{"activation": "swiglu", "init_std_qkv": 0.0167, "schedule": "wsd", "seq_len": 512}
Each number is 128 + 32 x the weight over its row's rms, rounded and kept within 0 to 255. Layers, rows and columns count from 0. Numbers have three digits each. The size before them is the row's rms in percent of the matrix's.

# q: layer 3 attention query, 256x256, rms 0.0513, rows 19-58,83-122,147-186,210-249, columns 64-127
# k: layer 3 attention key, 64x256, rms 0.0449, rows 18-57, columns 64-127
q210 115:149182119181110060137187131154166128180129122131141171118172143123104136177212130128093087094098167121081111123084099129118123090092182147120113158129105120132138129172166087118176136138110111
k18 093:123138149122197095140125120130180201112141166134081138119100151091136137072104134080119140137088101094090148185172121073143119152082118165127171150164167127021133119089178139124080068116147126
q19 102:116149137126166122168160135090041142124175127145082114152103159154147088135094112126185099151171125133177087108165107114108209150187149133085095092114150135128124127099106140090127135155166141
q83 097:079182082141153102169138171110094113161149130146131107134146076155151063107161093093091101141125103100141132108167145129136180177172139142117105112179171120159169144126118158139065169156086138
q147 115:088138100115103126138133161079097132166134104149128119122158130211146079075133121140150113162171105136123158089158141140118161166152095120081110118123159116185111115119084142111104182163139166
q211 120:087173098075128153166136207099099087118127094154099101153161162137132075102128094120182099128125093132169154166171130113137225186157091159123097085143167119151144126104075157083090126125132173
k19 084:124141165093112140144115109150130179161130171144114151106162048125135116136121092161142142070106175141140111152061146173120118093077165122135173118129140090085132127146125161158112145123174149
q20 102:098087142110164154111116135170172198102092113093090120095078118111105168112142140199093149144095130109096146125131108123158211078091114086196120096133125204128113171134106116148135111134124098
q84 097:129154131067105127112157150129097089130094072114096140117129123110120113116196129152130111101224119166090147144125145117107136128156118149134191102103149136102129161182079137157128128143126159
q148 108:082087123098144141075095100133113176151117183134104170077108138085100137130162092163108112111201134096139130149086133163125145150089115139196139084143105173037106127160155118151170123130082057
q212 108:181124136120148108134132096164118183103090129131135151110085082059100143113169146153091145149126174127092086150080112093116158129062174141126085114091102158127132202151115125161124176110138058
k20 109:099105134087163132130172072120126126159117114139088100139130151111132112101038159130159130176101149136176110104116120100197148098125125106230093211066079105100103112125151064116125172127114160
q21 105:139176139155151116119142146138119089114133191112157118146142159144173111142095161148118170156179126146113120093064101138097069095121138092133152156130120110114144110133151169125163172010121120
q85 090:194156145133147121137083091107146126097148143119187153197112153137123182147104180187078114142171131141166157124169141130123096126148121063091119164164155171137155110140113113108126171132095161
q149 103:129098171126156135138161090144141078117166159143077139142128147114120155075063139095178149089084145131138088133092107092102146117119134115162145152113104138164118119093152161119096153102129188
q213 110:131147110129090114156076139150166095154093138130114138139101084142180119200090177123075181119153114137173133037090162117089064121139164119133133110172112074116127136151156089207133144092155134
k21 098:126119134102138144117162103126106130140116127090158085154077157105127126100152117115071098127083137107082146129126143120146119202118087117153159198111160165177128140078098115095109114164151097
q22 129:110108075123202131166124097154110146125160110166119137173124157047131073105141170131121134159175164148113085118071138134099116154143138140151078132104082132158087153056108197088149129082102109
q86 088:143120156102176132119108167132188185113177087119186087097124122109120128175112115191085179127153116121122134143149142078153072173124110115156139202116139135121096070093111166177121122169123109
q150 102:149127151152157133168137132159120127097171163148111116129136145051105077141044155141156131170151133175137090171105160092128130116126151104180175137118108114059077114096131169066126185132109165
q214 110:059033102155166170089108076153147098180107099145086181183094127129088126135077135135132176150164177185205150148099095151117051148143118136106092149121111128156087114087138112142131118132126080
k22 113:104116132195126118090158056149168117166121145119142039143174144199125110131144138139147159139145176113092126139087133130100178111128101100107165106113071171077118141147127156083136139165095140
q23 098:111133129072195180131119095132198129106080104137083160171082145062112161065126154078127142193117156118081179107103138123149119102093135097152072126113100173129143174142099135073118136079094043
q87 085:142101114056118152114145132160144078119107076138152112130146133177062132125169118107136135139101110113066185129150117137099148087074145136101120111108109123126127085145157108119119068088198152
q151 102:078089116122150171135089100173164135136142116164162116112075121105087170153080192123124145106174194114107112167132078123153117219103194157195105126151141164106147149148090132119139152099117127
q215 101:128138139103125153100097089132144155097104115149128134132078087155124168113167150045130142136175120127067131088118130115107091131081140083156133175120075156143114148183135104162157102069134094
k23 105:117143148108151133125116077142102125141189109170168106181103121111142161167138167125124122112137130125143191168131119107173173106134055155163081121080092169063128154106140110086196112148089097
q24 121:122100178100099130119092153082150099121116103135122103085115113130137161169127073063163132094112084109133213102133145109124184132103064111129134114142139139149157093152140078158075117163146110
q88 086:166116181138124153176103123138066073141166138152118142125096144161131123164133122096128159103157079130087134113126076101102116077097131168130161116093135144090128113142133160165155110089172125
q152 095:120081073127173150203106100117110066152118119125147167097163132078107099129067108106173139081174116128124164115169075122100177126066170117154142107105147138132123140129131103157114167075140130
q216 095:139107142133151105065133122137170152126170123120121182129145145153136195132179116060160118145116164099084112141117091133124183124090107107182174152109112141078156162140181161147164113146093095
k24 100:161142113086090144092149224114101121152104095176124156069136133109095107116166135179124130087092146118174151220173136077128148120146083142183079088149169119199130120127114118169139122145163155
q25 101:111125162111087128155140150057086087201168121122139110096177175170105123153125092117119127095120101097131162167146096080125102109178152120131160094140206112112149107135150088140117108189120134
q89 083:077169158157145139121106165102098189145167147136088119073171183101169112098148091112103097159107116107116099132071131133153126125174158096162094106162114154145158148077127163159089187193087120
q153 095:162151164131133094111133187069063127151091143092121173102149117141119105126155106150083121159112074136095107087119159126166118079115115148056165127098136124148128114085145118133133142184115136
q217 092:099166152103124110163173166078105131123156092176119111133173183106100119128163106110132094112115104155102156134115118122133186169155162155110086106095165132146146096107095142100102107194112129
k25 095:172059111120090143161132156128158095076061104137104189095145116120114130116120135087105123100086140053096088137139109116124098093078181156139143123132141104130167098191133109190125092129237174
q26 112:116121115134106128145141116159157127106103171098101156150121132032191096077123227172115150172124144151143092084088096172119059140125167108105149133068047148146156111078093104090128148101131137
q90 108:136121145128082087097168140132122142107077161058142145081158104087160146127151159178108153167161051035157080070144113111165092122109132076084153140107123141099153054162108030131165125177081168
q154 100:160104188141084141117123111137088151093149155120069129126113169031126110156131147114185145135139099184098096119124112124155149113182127115150130063071115115088140155110116119150139142065144093
q218 098:070120112147111145127104083151191144202139061115107168128089091139095152156062159099086149173171125156165128140121101172121078152145147150145135137126090118099130113104167107179091091166116106
k26 112:099131125152161151136134082126136145182134133143143078159138088118147092168112124153211121139136127130172115161138100149150147148097130139162160090156128157118090142117053100041108154106101121
q27 099:134129161094136142119129155127131087192099106109145150158173148137118162088118085093151142137159117137065116134131163123138119114103105142165170122136187124120140142092169113135063103097088079
q91 097:178174171154148116140102117096081146184194104171106103104158157159037127160160122173153124133074152167143131164128179115121138096069167136152160141108087122127108192121144127145077143102159160
q155 102:156150128102139155108094152112159091151097100133177216097154111096068113114141151139114122104145104124114103149148152092163139105104187130132158110147172192127145170116123084137058136088122144
q219 097:154141126160143130080152160139141116138091145116096171130144161115086132129173135115094121117149083153103151125184136155188168096089196110131130131111135166066134150103161138074117076100084091
k27 101:117113112107146136115123168109165143102124108096139149116112154128149113143158171143146134172134129075079096133120152095156130101155123106099119136095152154201122048144108112191146118192140106
q28 099:179097142051212131069080156093156122131101133106073116132131210088102165127121100132104105152138181107060128164124095080144065165160118166144129124108154186100132209149135133179123118124098109
q92 098:147098159156097116079128119109106107143146205203091152071157144150115114154168121125162138144109091104083129118140177156129109129103175120098114148132149151084101120136106161146070130165168147
q156 097:117106158072184129103142121086134070148097181082149157131210122064083087096150112117163139138132129123113140113057135136150157137069138126087178155145148139162099131117131097117113182122102099
q220 096:150136135117103085083122207114139131151125157099045095077163162092143116137168132140181109145163125079078135140088161122206168150156172123117120164124154184097076167114131146175072168125113120
k28 101:081107167113168155148153157110103111160154097140084178123154117181108066108144140132127112131137157155099062173165105084100143126165136152200115075098155108138090107118139108101090117139133155
q29 139:132174079135148091148116114143114137134106137151117078200176128095139122122127174168103088156147170123091110129052172135125088177140186172169109137095085138092132159067127154142170155149108143
q93 085:067133180109146099122147133062147127170139138120143133085164144123134109123080093158140179179151121144126089125096090148093138142129146136146178138094084115107159090098193153150114146111131116
q157 098:138153121137149096139172161087132124121120136105170124116178097133099108124169096093107088154127113136151191146125147108125134120115101131127117075082179169095140148091160075086127071167140132
q221 090:129121124159137090206183153082114130114095117105103064131185127078206102156159136087141086141110142115169132114125165130130156097146162166090115142145184115116135125129102092110130169177158119
k29 124:099131157164175133124102085102154142131158140123142093155177102214165199140118127109125151155181169148076107166097158148139059188121178121173145162136083151072151107108106159039152120103135128
q30 098:149135116135164116077048129130156152195133145144156102148182150103111144152113106140117119125156163144073195145062151132168078167157152146155174117124131170105150089052156164169154114151106151
q94 089:184142141146130114117051141096122156136112148125078102101132110093095137219116137176120132113140185146142117131129155172147143128120143073150206160103112141116115156084158133154047129116164115
q158 101:177125108098156108132144167105098130107120182093142133126191121137110049125186092149089103110133118097112157162124155120124185113100122094165150103119161128113135141090177094128109077140162137
q222 093:152086148162129086138106127116124162099111133065132119088125164088118144147182094173143110121148151135145167138115166119153155126123157149118141138116184154138143131034140153102119149195119120
k30 096:106104104104173163100167142110208154126128135150138167155171132155187151077126113079086164181185182132089098164087146114134059157194161150133129133115133094119133099133118170108150145129119103
q31 107:116136147109089145108124152120104139153136112101108144107099124130125189093119106101143114088086095160125127136178178128141205091127096093096123072139176114157121149163182074132032120165148110
q95 097:173131083110128151133108118129118074131109118082094153100115134083109120138115156100096101101105123184118162134172198143139162091137110104153121094079154149154113137167105068130097058158112153
q159 092:179095095114130164153093154123089134131127139150127108165146126124096135141117109129087139089165145081114161131139174143132104124161149126126105113206111127134139137183099108150090157116110078
q223 100:126088130114159169075094120136132164093108170110092145141119110139076182110135111140174118107121091138114128146145132134173141133164086064182133142108155187101137152117143098100129122094110124
k31 098:128141111077124142107114150133147204082165115154159124089102130108154054118180112139096096132150116098160131134132130120130172097152158114053124147136097099162108131129158098151100131142088122
q32 075:115137122111114116154185149156146127141148079094114126057136121044122074125122151103122135130157125160099101156148130129091153125123133090087093124176139105143129115125098100095111072095092193
q96 097:125133114117167135090187083127119173111140124148153133079098107095128094114188154071164135161166128174136148080096084079110157098096141105146126141135109119137078166132134129110211117103155107
q160 103:105111084167146159102099103138133147105165143137114134147153164121105106102200160152110139124139119168132150183088105136113123140093111159140115161118082093136069172100123088083170094103132088
q224 144:097115149171110123065155090143134155069149111150097115139113168157132152103143117161110141081139114128106116103045113104162101123102153144210133129084101143085105117130123120085195154130086105
k32 108:136162207155151105173151121207129132099102187125156157124181108135098125173114097136151101071087114127101178184135157195144148071110128134185158109125086127065166124120134088111159127138116122
q33 075:142106115143074145136255086163102182108132121117130101128121075100184112119169105171110138124107157167116099185138168143209153136163108109112148083057187094116076129140085098096075170158150170
q97 095:107099155150138183111121146151104102157176091148122104096093124103120108103138141104112189102135076094106115197190121147062167141136103126146150083074123128123158081122126171137079138099149083
q161 093:148111098075137192112137142096126111155136053098181154143143127122115141121166164148104132156108125130120107141145120079143136145199112130142116102133139121147095140146155115175126091119060097
q225 099:088097094123136141102124142103113134148135173102145079074139111173108132161160102153091140207142120100208142150136134111089106135154107152099079096134163071206110085174168144187102072090121167
k33 074:111164123125120129129132157090132170103133132187160110148110130183080139111142139165126161135118113122166133087119064132125167103074122089059149123138113097165084165154079127108151128142178110
q34 085:101151136095150126091082206098134105109129096102147177092169178090075112078117166073113128150123144086138118078138126088067129056114143108127171155208101139138166135143159124154164107117090170
q98 115:109149068107130121109163102111143181076111175118165148116156148093123119117110135122164118151147142129124153072056114060163133135134134128150107163179127104141075154130115110130164126112130120
q162 089:106115108189115108079111074134126177091135198164093126112091157158092077103152122152127140124135160118152138096092114138113105118082127177108151154160093139114088176161140086079160163092168106
q226 121:179160154121121108093146120151135146044118140135118169181117169087158120066157174092095116088129142132054124067056116082114127134131154100136165170084081161095109160089090117112208163108117102
k34 086:142116193131150061145124114183144156108131159076134123148143117124179112157148121161134053092092180135108169198155162151157103069110117099160140136122123161046196110111144126122152107098126163
q35 070:107153125129148111100155119118140108127149181132129143097133153222116164131102140099160124123100150108133167107166111122083151151104162115127138106159105112109109157147177163056171132121148161
q99 092:210199117164089064120132118152164090140120090080098093179119095206111160126149131108100057151136143148149087118134142144113089102127179201030158156105120104115097138131114143126113136135099125
q163 088:120163176171100071150135166204159143137137152119127117157137100170147154131131058165158130105149104134150154128106149214100131115098157135148139164071114105091171074104096162116113124125148141
q227 084:102186168137112135101092113144144123139120141103127132144132126151099131132129119117180136138125081141132096160166153173134148061076153255203127045138136172082161114128147163067126139120095103
k35 081:061092134101139167140120087144127066162114122152117127091158115109164162148088082064153150135152088104155082108115157116098103191180116098174099095120128061166142090145179092144062116141098130
q36 081:133121114120120136123157193117138148076137129100117171121147118125115117073217157100102127109153147099107093133178144104066156173136114114132107127142167055149119148148123109102138087110099135
q100 100:144163079145100132082175127087165145081063133115120108148122131114124140117185145132093100100155132102186152075096106088164093116175112115134070107136163072110121189157100085118170119115130152
q164 093:123128142198062115082119101149106150092121145152103116115079125162120154128146110150116145084126092089120094091090159164094096081104158131140124164084057063099061146158158130072178154116137149
q228 116:170141169154112110098121065160129162040081102128102178112119129132121156068128156155106115062123136131095096138095134176148153108068156151167168159036104149081125164142109130083164121137085080
k36 088:154160155132144074169183143177137143071119140087124107082164094120147135171097123104146112123128112128151127132105142150154121041115138120151180131093114140056114128069121074116134136092145170
q37 080:071156117124116107131136151129057093126126115128163167163103145152124186117093167083152118113096160179119116149100115177106158099147195108119174118179119144128092134139147111125142170070132145
q101 122:191205095170133079099174089173140122094129091117123139134161147171084158093134172133154075154156133134095118188069119093163133088132153168097137145136103135143062154112165124118102107129075091
q165 089:140142101179116088099164088173132151156131157143145127137145106119123073121156116125129145142171130113146175141094129175148113088086161155116125188090131110129073175115132092096079173097157140
q229 077:113143171116125082082138098124172159091144130089194176120106147124132195076150218121093101079129134162102155103057123082118139082106147198170119086081057168137109137131150165110176113139113073
k37 106:102110131113181101136097109158170124124144120078123145147146109114164153153122103100109076097081168123133126149154163159141039172181094107160069146126133154115190115182151088135147096147133157
q38 074:128163094146185115112074061169119058106145138125096132156146147076099068150131147186121115189082139122138175147063142147129123086138116097166143150123092168133136136115149108089097160111070065
q102 102:069070131088169175148067138118154124171188171136163167080101152137111072146065121142175227121125136128106158161134100118104145191090136071199160126165117129152141059092135146117143124091180099
q166 091:118104090068174196125099129066142113141161105108120173103142165123093078137158168151160120190126159111144153182152106065162158149162111100174136080157164170154125205114135042144117082081131137
q230 084:110115062101127139160156157106097128148128114110069178164148188082148101174145160156088144183119168121127169138103094126094120143154108046093105178183164094165116168111161103118095160125114126
k38 083:120125113084147183094160120037123135086137093126196085133126127188059122065139136125119144095144140128113146140207129105151196153141121119145106125094180160124096151137126163111122130124125123
q39 092:166127152119124143156160100135103119197117131126118114081113128147141103127090135166142162153132115173175139135148099167142161086097110066125193150042147124169090139130148073134108117124171149
q103 098:148152160120138122142153147149096090159112109140143078135110121101115144144164109151090123114094112184110083149217165155101119112131138168139146116050210161083160103152091141143036123139090135
q167 110:125154169123090071180154151149109108119086140089160106142135081119143134140132143136179115102108123171138125094157152165066152104117111083122115162106122103124118111135107107150089156145124113
q231 106:113131164085133140114106145098131122128170115142204042087121097185134096117134057108179136112107120101172146091192149121157131106146099130115141088165136092127090086105110146181089128115168205
k39 092:101117120087067150109148148127096095127130136194086141126131127171200133134183097074120157156158099122192089099046144156073088164139143167171117104109103070116109126110138158114147129117164123
q40 114:104137114167089095115201115160129110144088076086139148129198096149037143113147137109119081143075187107129126158123169154160128144133182145125109143103129140098135135179156087127113165141067126
q104 092:163175061140094087093175118172139139116153102119104140112164138191062146125163178147155095178174143113101107135091112123141138093109162172087131115107113095134109151204141074117125134171069116
q168 087:123109159129161143050108108132120153104143104132145198079136123108086132080140109123094142092168108082049145140123121160222172104117137167173113169107115148090078183198130110152146126137111118
q232 094:149174124114134105150131139105147186093098058112153125074140117075133140090164198081064108167126121113086164117111115097145134122088166195129083136108150104161113129201140113130159110129084060
k40 117:135143147128249137156112105141182179129145144075146101139143118102164148118064099100175132137113139157114157161181093114126161109172104111139162165082108189132107116118103134127131125074067133
q41 088:182161135124126109080195143118137133180082094122119146123155078118113189121124125106080109143128173094125114116144121134140116076102208149101144109173118096112119145192160106125163146148098159
q105 100:197192123152110053115173116148141108171133139083071164157132132098069143133213148138098034160112160098160123181121181119139118094100143127123106149072117151081109185156152125098078145186051115
q169 085:148176177151142057076171121149136128165117154097101138104136088103097130138190114133074122125138124091125111099113167194136145068083166152095135154108111133137106103169113126120103167165118104
q233 069:132130181198091087119117114125147120093074132165135124168123082112117131128188131111137101119119121125080102138153164133134100091124184199147064076112133154086128098158121130127216142112120086
k41 101:092100196150188083151114105188174131119141161092098162133131108125152172179091090129125084125124161118138110123091150142130125145121147129124091128153098119090214127140174086179132117167093136
q42 095:146078124151121144108104173122123154124094104128104100099154129115113108092105127160141125106093089111157041159182110078089172099108053190115112139118114094116126202130154120102191061087115119
q106 113:121139079153088142108142118085100145097058102145123081100142135118118133139202148131145111136102092134161096099079121099113089109156049188113127101164107144148102172174146093122152115126089114
q170 106:129145131173121119128088111144137185185080121200057122103141128121130159149115133101126158146116150107127081118099129150137076106091091175148139171107073099102140130203160167138145173096153108
q234 100:175161115134132122145130090152177197059095083107116139111154134134123174088126175146106099153107138154132109151089117114089130187093090143129118183132097124126134190224140121129146105151129144
k42 106:155167139144194082114112151110146123139118112069075145153179169100153150178124134132101081172144150148169109120068090095184086034106165152137127183132128178136109134177119009149154141094127165
q43 087:081170121184124089126205136135145140120114104146112139144114094135128113162152141159126071164179145117167103079171157186138144082105187099103141111153135085110111147223111090107154137161130176
q107 091:167172104165173096136163116134149122066120118139109152156119176119062146091226166169131051190116127139141144185142124114178129105101146171122066128075103122120131142172151108087096134129094119
q171 080:144149158166082070081149144157135156133115057154087163121146080131112155141161138116099110108101130040143107105121171198160107095099149101136128168074109149121119115220106082147146171189101123
q235 082:102147134137141130100147123070144126122072137156116101091130095102068132089130158104139139211108092139183088094190125148165139116115168191077082115107106113138087134165099097146143088090131142
k43 107:098143171153176089121068149144148082094159098067116121095153120103165188194120107055160113106137137155164124124083133146171065138120135117103116112153137137153169089163166125133134115099081122
q44 118:100101130155121160206087157112115103162129185147084144085119163121150126139102142210140126155072129135176112138155142127128143100176173139088107112178117143135162143115073130108075126206131101
q108 100:112193166099108147165102210133129126234120163146120091147138098198182112144071113154063159122063118143121117132114122135159065154153156130140130154082120123133185114145136096119126122134149150
q172 102:179135100103072119191115166137101093147135120089144087123101120155135107149107184162110078120096126228133165099203115088105125094153160114120083107169164154153145115114098096122076113159126164
q236 098:104139111134146136109143179137102100214173165123166147083139209146157092147105090167139112070094095133171180164166096132144127087144099125124094122138174119132119136075160148087087081207079168
k44 088:071136099103115131172132214111109137101162168185126160131122116125122094099162151144151130108103109119147133108110159129137181151157114117044181089155148085127139139085067187144092148161126134
q45 095:121148117046114166175049153142135126112121137147126071102094192142163136132122135151138168130083101150100122122131142152109131180145124096148106064095089199200162086075064180104102146184129124
q109 114:089081153074117192134079149109099108156157110162130055129101118170157111169113107103110187134111110136139132104156101135096119164186157101102144104108132123158148060079128156152096107120182162
q173 108:118129056046095168153117133111094089100142136127157112166117164138132111118113132139210118122114118189161147086158102100090145155154120060111098060137180136158109098075075162134090147118121127
q237 106:106099076062157154133137146148084114167191149073153080103085139152145077136114090134146171134134126110135102142172092102071144092122137090097155124154171124197086113095115147121081143140135151
k45 070:144131071072080208115124186060083097108160132188121103143124156147105055090132133174145176158147130169149115116135158106147182146144105138089130058135122074125105123073062164126132137175126126
q46 102:119148144131119138142110139160147095118153105112158162086119133158115156059160147123142144134080127178137079158152146118174123140097152123147092143064121169152139119097117191083118131222104134
q110 107:092138140183064120124076171099138106139177115148136131082145137180189104087127152170163143146127103131113139128108148132125120143147162087150105143118108071130152081128132155142159141193137179
q174 102:156196108085078136119170149087086125091126156116191153128121134154115109057141092150167090172124087202100151106135148102162127136152093142126142141176137082112090086109094163105129117160081128
q238 106:132136073117114167095138205117086120184155096097135109092156170115117063114088122193113126124106121085161121190158111111158096113170150155133105104140166122155113125101127152095089135135131131
k46 088:124094076125142162191137168102103108134110132103110088074167099139103036132121149161198176162136091155123066083177079177089164102128137079080165129133110088214080073143056112110075118118125166
q47 098:109158125163106130134193112153182112100113101120095206147145129117118116137128205152093152126119122127128182133118128156161073100155183106104126140079111135139090100155160095136137108089107198
q111 099:125129125110107142081143145126158171111121150067079176104138119123138162056146179105089135063169138141120167153105118098201143083125128084091091093150153148140141098097064141146168135141096148
q175 087:137123158126162141110149060141133134104128091099076182189109176067091157116118196195084156079130146146108111159090122148164088105143179148101100153111111159141127168108135119121182124102079109
q239 100:080143156140103122139114168110102185163107112151175147154102098087136094157172161104079148104128134119136121106113133119128092150187206100065115127128145122146176091100111125134187132092109163
k47 099:153113186103180130080188104135161127167099187108104117129067137102160146170074125102096138135127109149099127132136098109146136125123117125122187145125067156056110172129171136125085109089148114
q48 088:100094134160123119161127121145156091134151115123167164113114113093104074153141127166115154100167174100188108169165114163214141142143138056128121117107115113180076080169074140155157162201115140
q112 087:194106148171123104148114153149148138140128136107147122133120066131147096119149154096090080072176178118149143153157192130101166146080158066134109156140136073123099126134072116166159178197095121
q176 072:117147159148110090057151140134174186114166142116143152118088149142113156073153131165066097127130108150086105175118166192177119114164130127102148162119074174130106103126109161092183142219072096
q240 075:115112139158097115054087074145121085129137136147125176139081138130057120098159135200158136046153145128128112116158128102167107090149127128103122098096113117178131094131100075109193140137107128
k48 149:147080147223113089105120084200172158147114166101104152090131140079132130145095138146132115109111137076076102142113098151131138069066132125162138150135090151063150113139195106140131148125099107
q49 146:047114120116127177191084145123130099162148091174124137109104165130150086110109147133131177162135105150160130124173091110102146138164092096092103087148149129208138071129072160120112119126160116
q113 137:061134132054119211168108204113091120117154099174148083125127131170133111078125133112087227109095106125121157114114090100119146126172110117108134074111174106206163057128068184124125127155162154
q177 156:112126088053103186158100124110087072140131080146109131162095171150113122109067168118150176144153114210162125091163089107093150164170145114089105072123159125195123117133052189153111133103121163
q241 142:096131111081126191153108183132096117174149120155170131098101125177124051118111117122125178142116091142199152155176064110106114147154129114085106072144152098206111078109120177166127087139159196
k49 073:146143139041098184122120124103104131061085140139133154130106111091088101129140132135149145109143067122155146123113139110108182102142079108103178073112169142110100126164081123144123121134144117
q50 114:193098136135066116131109118148134120105099136098116175093163116126148158164099116138137127073138121168132145092138133113125118108127085181083121153166182135090135155161152149137190098096149165
q114 100:132141092161096131106076123140130177090088187104117166117130099166121157168104131134145128087088103123098107049122111148143067156068113130125140150175159151117119121208103145120144139111129115
q178 086:180131090126113125203183064114110120122092154115105104162166170144145132066063181105162121146110089148132137110102061118038190131104114124158109155097117102117105145153117105113121097116117168
q242 088:145143108108141098134162151133143149180175124086138120063166184207131123119091110182103121164144119139145146134099088148120109109134104198090180151131133105113134126089177132175097089135115160
k50 122:136148112032143150107163177098087134118160113131136149158108109092181077083141141100115176151116117157156131143155122060075151168167116131078147091163168082230099129091048094117114114090142177
q51 101:029060160200125116162152113112058133135145057094129129110096192059093114144113161119128133125157132168168138152128093149111154151162137079169117094085135106136133141124101119156060167148132116
q115 079:132137124114132172173151167156124135107112093109150075086137130077071115120192124083109120093184074130117129135108122160104147160124144121153181099120165154133102185125092107145098127128106100
q179 081:102046156118154127121060148132063172143132155086123176108113174129132121147126115154143152110170130132112114151174116152111144117114103138153142126097136157130122164114114160152071170183136087
q243 088:041100119095182138147127124089132160140118110108146122100072116095085131105167153086101148133124141134111137094089133096114155150109097172160121128074113195194131167174096117182076102179135127
k51 118:179093147187086084100147084188170160133106162117113166075176143151099152125126105114138115120083170075098214133094122160131139088051130111202148114121116131047141123110150150118140152127182091
q52 140:101137112160211114129134054196176162100085133142099166183089109065148119080134171162086105166159166122133098117104126159130118097090159124135059113084104136135126155111108122101150151092097151
q116 096:105109141156182150118080155110139131136066101119145125158114129103161155096106190102112132115107123089127104098162102151191155082078093119138095060059109146143126106185106088099175118115086086
q180 092:158135146140140149148150127135203082121100077142098089158099146151077159110107197149124110081064127121110162124167097150155083129148153133189093123082148176109165152169156077110138122155093123
q244 083:133142132177150086165158126150146157126132176133130123118116070075123160113111136153106127115114107099128118103145125156130133113099177121095100148111095045131109165139121100117105134091141099
k52 109:092154172082155119113108054124163125092156174091101096156091107157185172142101120097123148154183129206155160140119149124070117166138142102122120139140130185056155101079094205086158119091093135
q53 111:181175201095115092121178193070183111125119148132126071102181081168146130146138060081076101084119088162136107123156146154122068118132104125120113132124169098074201113158151125105135144130145181
q117 095:202080169121169132174115135064152115145172137150106102150138112155152122110154068067129134087058130180177161125153169138133098096158130123181093127120107115099167079078126183114110150094142125
q181 095:139134087099160137146144167110146116133072176158143115182184135175160138104111093107097145144133136140096151129102151131137123150125089130120129127093104130177153056169161158159166128120118128
q245 090:182150128130080083144137172100131155084164180150141101191177183139130091140111142164190094087131165137139141145157140142159106162164099139149128084178156124084189161106150139142097142093171121
k53 111:130122152127092142157104179101129109078062108110148141066110097133111136140181133118088133163115097107132054111164102137142107205111157123176160162101213114190117097158155105134145132124137151
q54 121:096119111144210113174131117169120133130147131151104124151120157061140098123139197125108131148170182135164129112100126163109089122128175140166085104063099101151125142126067153122162155108120146
q118 083:123120142106166140104078162086196159049096113087151094142111120107142190134114156134081113137173174190155144112130114108141081133115124113138122108103130142103151102110098145167124113137125143
q182 091:164146161132129085193148114151122091122157096127110118147119120114137174166141176094112112151121127180190099097154132096080099154145131125173085070083139166100197138139126126135139093168086119
q246 107:114075117148175097133132131118145135172114140113120100108102127125116082133145147142109113124084155151209134082131144136100096095136134141085091108120121106171120111158112106215153133165217137
k54 102:104129128158190087147126090128167109113152197114140090148117127197186187145120116060133108173166128134087123111024153124088115184114117119142163112172052137033150126077151146086134097138111109
q55 112:097111077091204157150127123142070102088164084110140144197099167058129052078141158138160148185125165160125076095119102159088116134164107145118119114107097154123088171060122158095113152091116074
q119 094:159120097121150112145131101134141113143186073141119112115093085153056096173210079154159124121125138144180154190167136137083145152146114134103079152137156143159122181116144089156141062121140130
q183 092:117141130136152178128016125160198150112159164200167151137079097076087137124126145153132154102208124150139169178168131127123093130152180148113123138192107085119154168099118156156130145076120093
q247 108:110077079106134185067119121141126078126099122139132159176094172170037106100132145143109124107166067156117109116157145163123065149170127065183095119155123146111129143118144112098121095122096103
k55 101:148146162170128079143101124134163173114166131120198062179087141171103078138099145168142114157102155105065158121135141105163188103131151104116122095158086176085079118121154140098121124188120083
q56 102:157226143129158121210134214068179147212141168147088098129156084108138095107165125123160111174133131089182144127115142107127151128165108083132147094109114085191130120114144053119155084154122159
q120 100:140159107177127085177186213090128132131119184137142133121120122110175106110178125103078103155098152092142165072095131082154197091109145116089090118143113104107149131114120190197084151167096111
q184 107:169179139116091103188134189119120132161154094116136146097198123170137094144138158130144133100172160185101125117152105080161144082099161102127151123089171070220127088150117095117139163154185199
q248 109:116163145143109118122107138137154113121174156091118138131175181120112147098140128158148095110131134111131161129144085081161143089137111135071095100203126160167107114081158129122157122180126121
k56 113:114173106108188119125132131090192119118117213150143142111120101102169187137142098116130117114171109124185080152056137151085121163105098161129165094104116108066160164139134118209090093079174138
q57 123:077085121177125119164122076148110134093184127117122176122109154084109153130136112121101138093120102155118136113091114087127168100124200131147087101124136131172103129139130105108151156216127177
q121 100:131081133098159154078062127158132163124130166115104175106140134150092143132128104140115146089202141133105091140101092109083117164104167172182165098106142090097142165104171167057167104150112081
q185 098:135080180140141142160105148125095089084101076087130090118123102119081141085122113114140130138103099108069154092158077142123232113156080136201131124084116099100113109122173159102113159218090159
q249 091:117107193168101128175099162111130158176146158155165149110121175136093135095119129161149144151131066100108093102154121127099140101129154143145134159126144100135133140117149143125098100177127101
k57 113:196132104148043150157146138145089091125097127141104105137113167134107161118139100132168136192116108144134179132121094162076126096173148104140094055150162156177105150084095171146120163116116106
q58 106:069112138153066147139113097198093152091094131123097172194112128152081128136092162156133157123115117144093100100100123145125107103118147098143111133120093079129112103211115138144135177097136093
q122 098:083143139135133139104096167088142201157099161093144088177127141139055157119105129142133147147137111154175113108150069092172101166156134120117127111107152154133109163248132088100164168124134187
q186 092:131121111154103147047078098152161174112178135140068102143143127183094185164094114111119157128113125194114074159125148140128113094141097170101171168109083135102140151099136177152182118078147136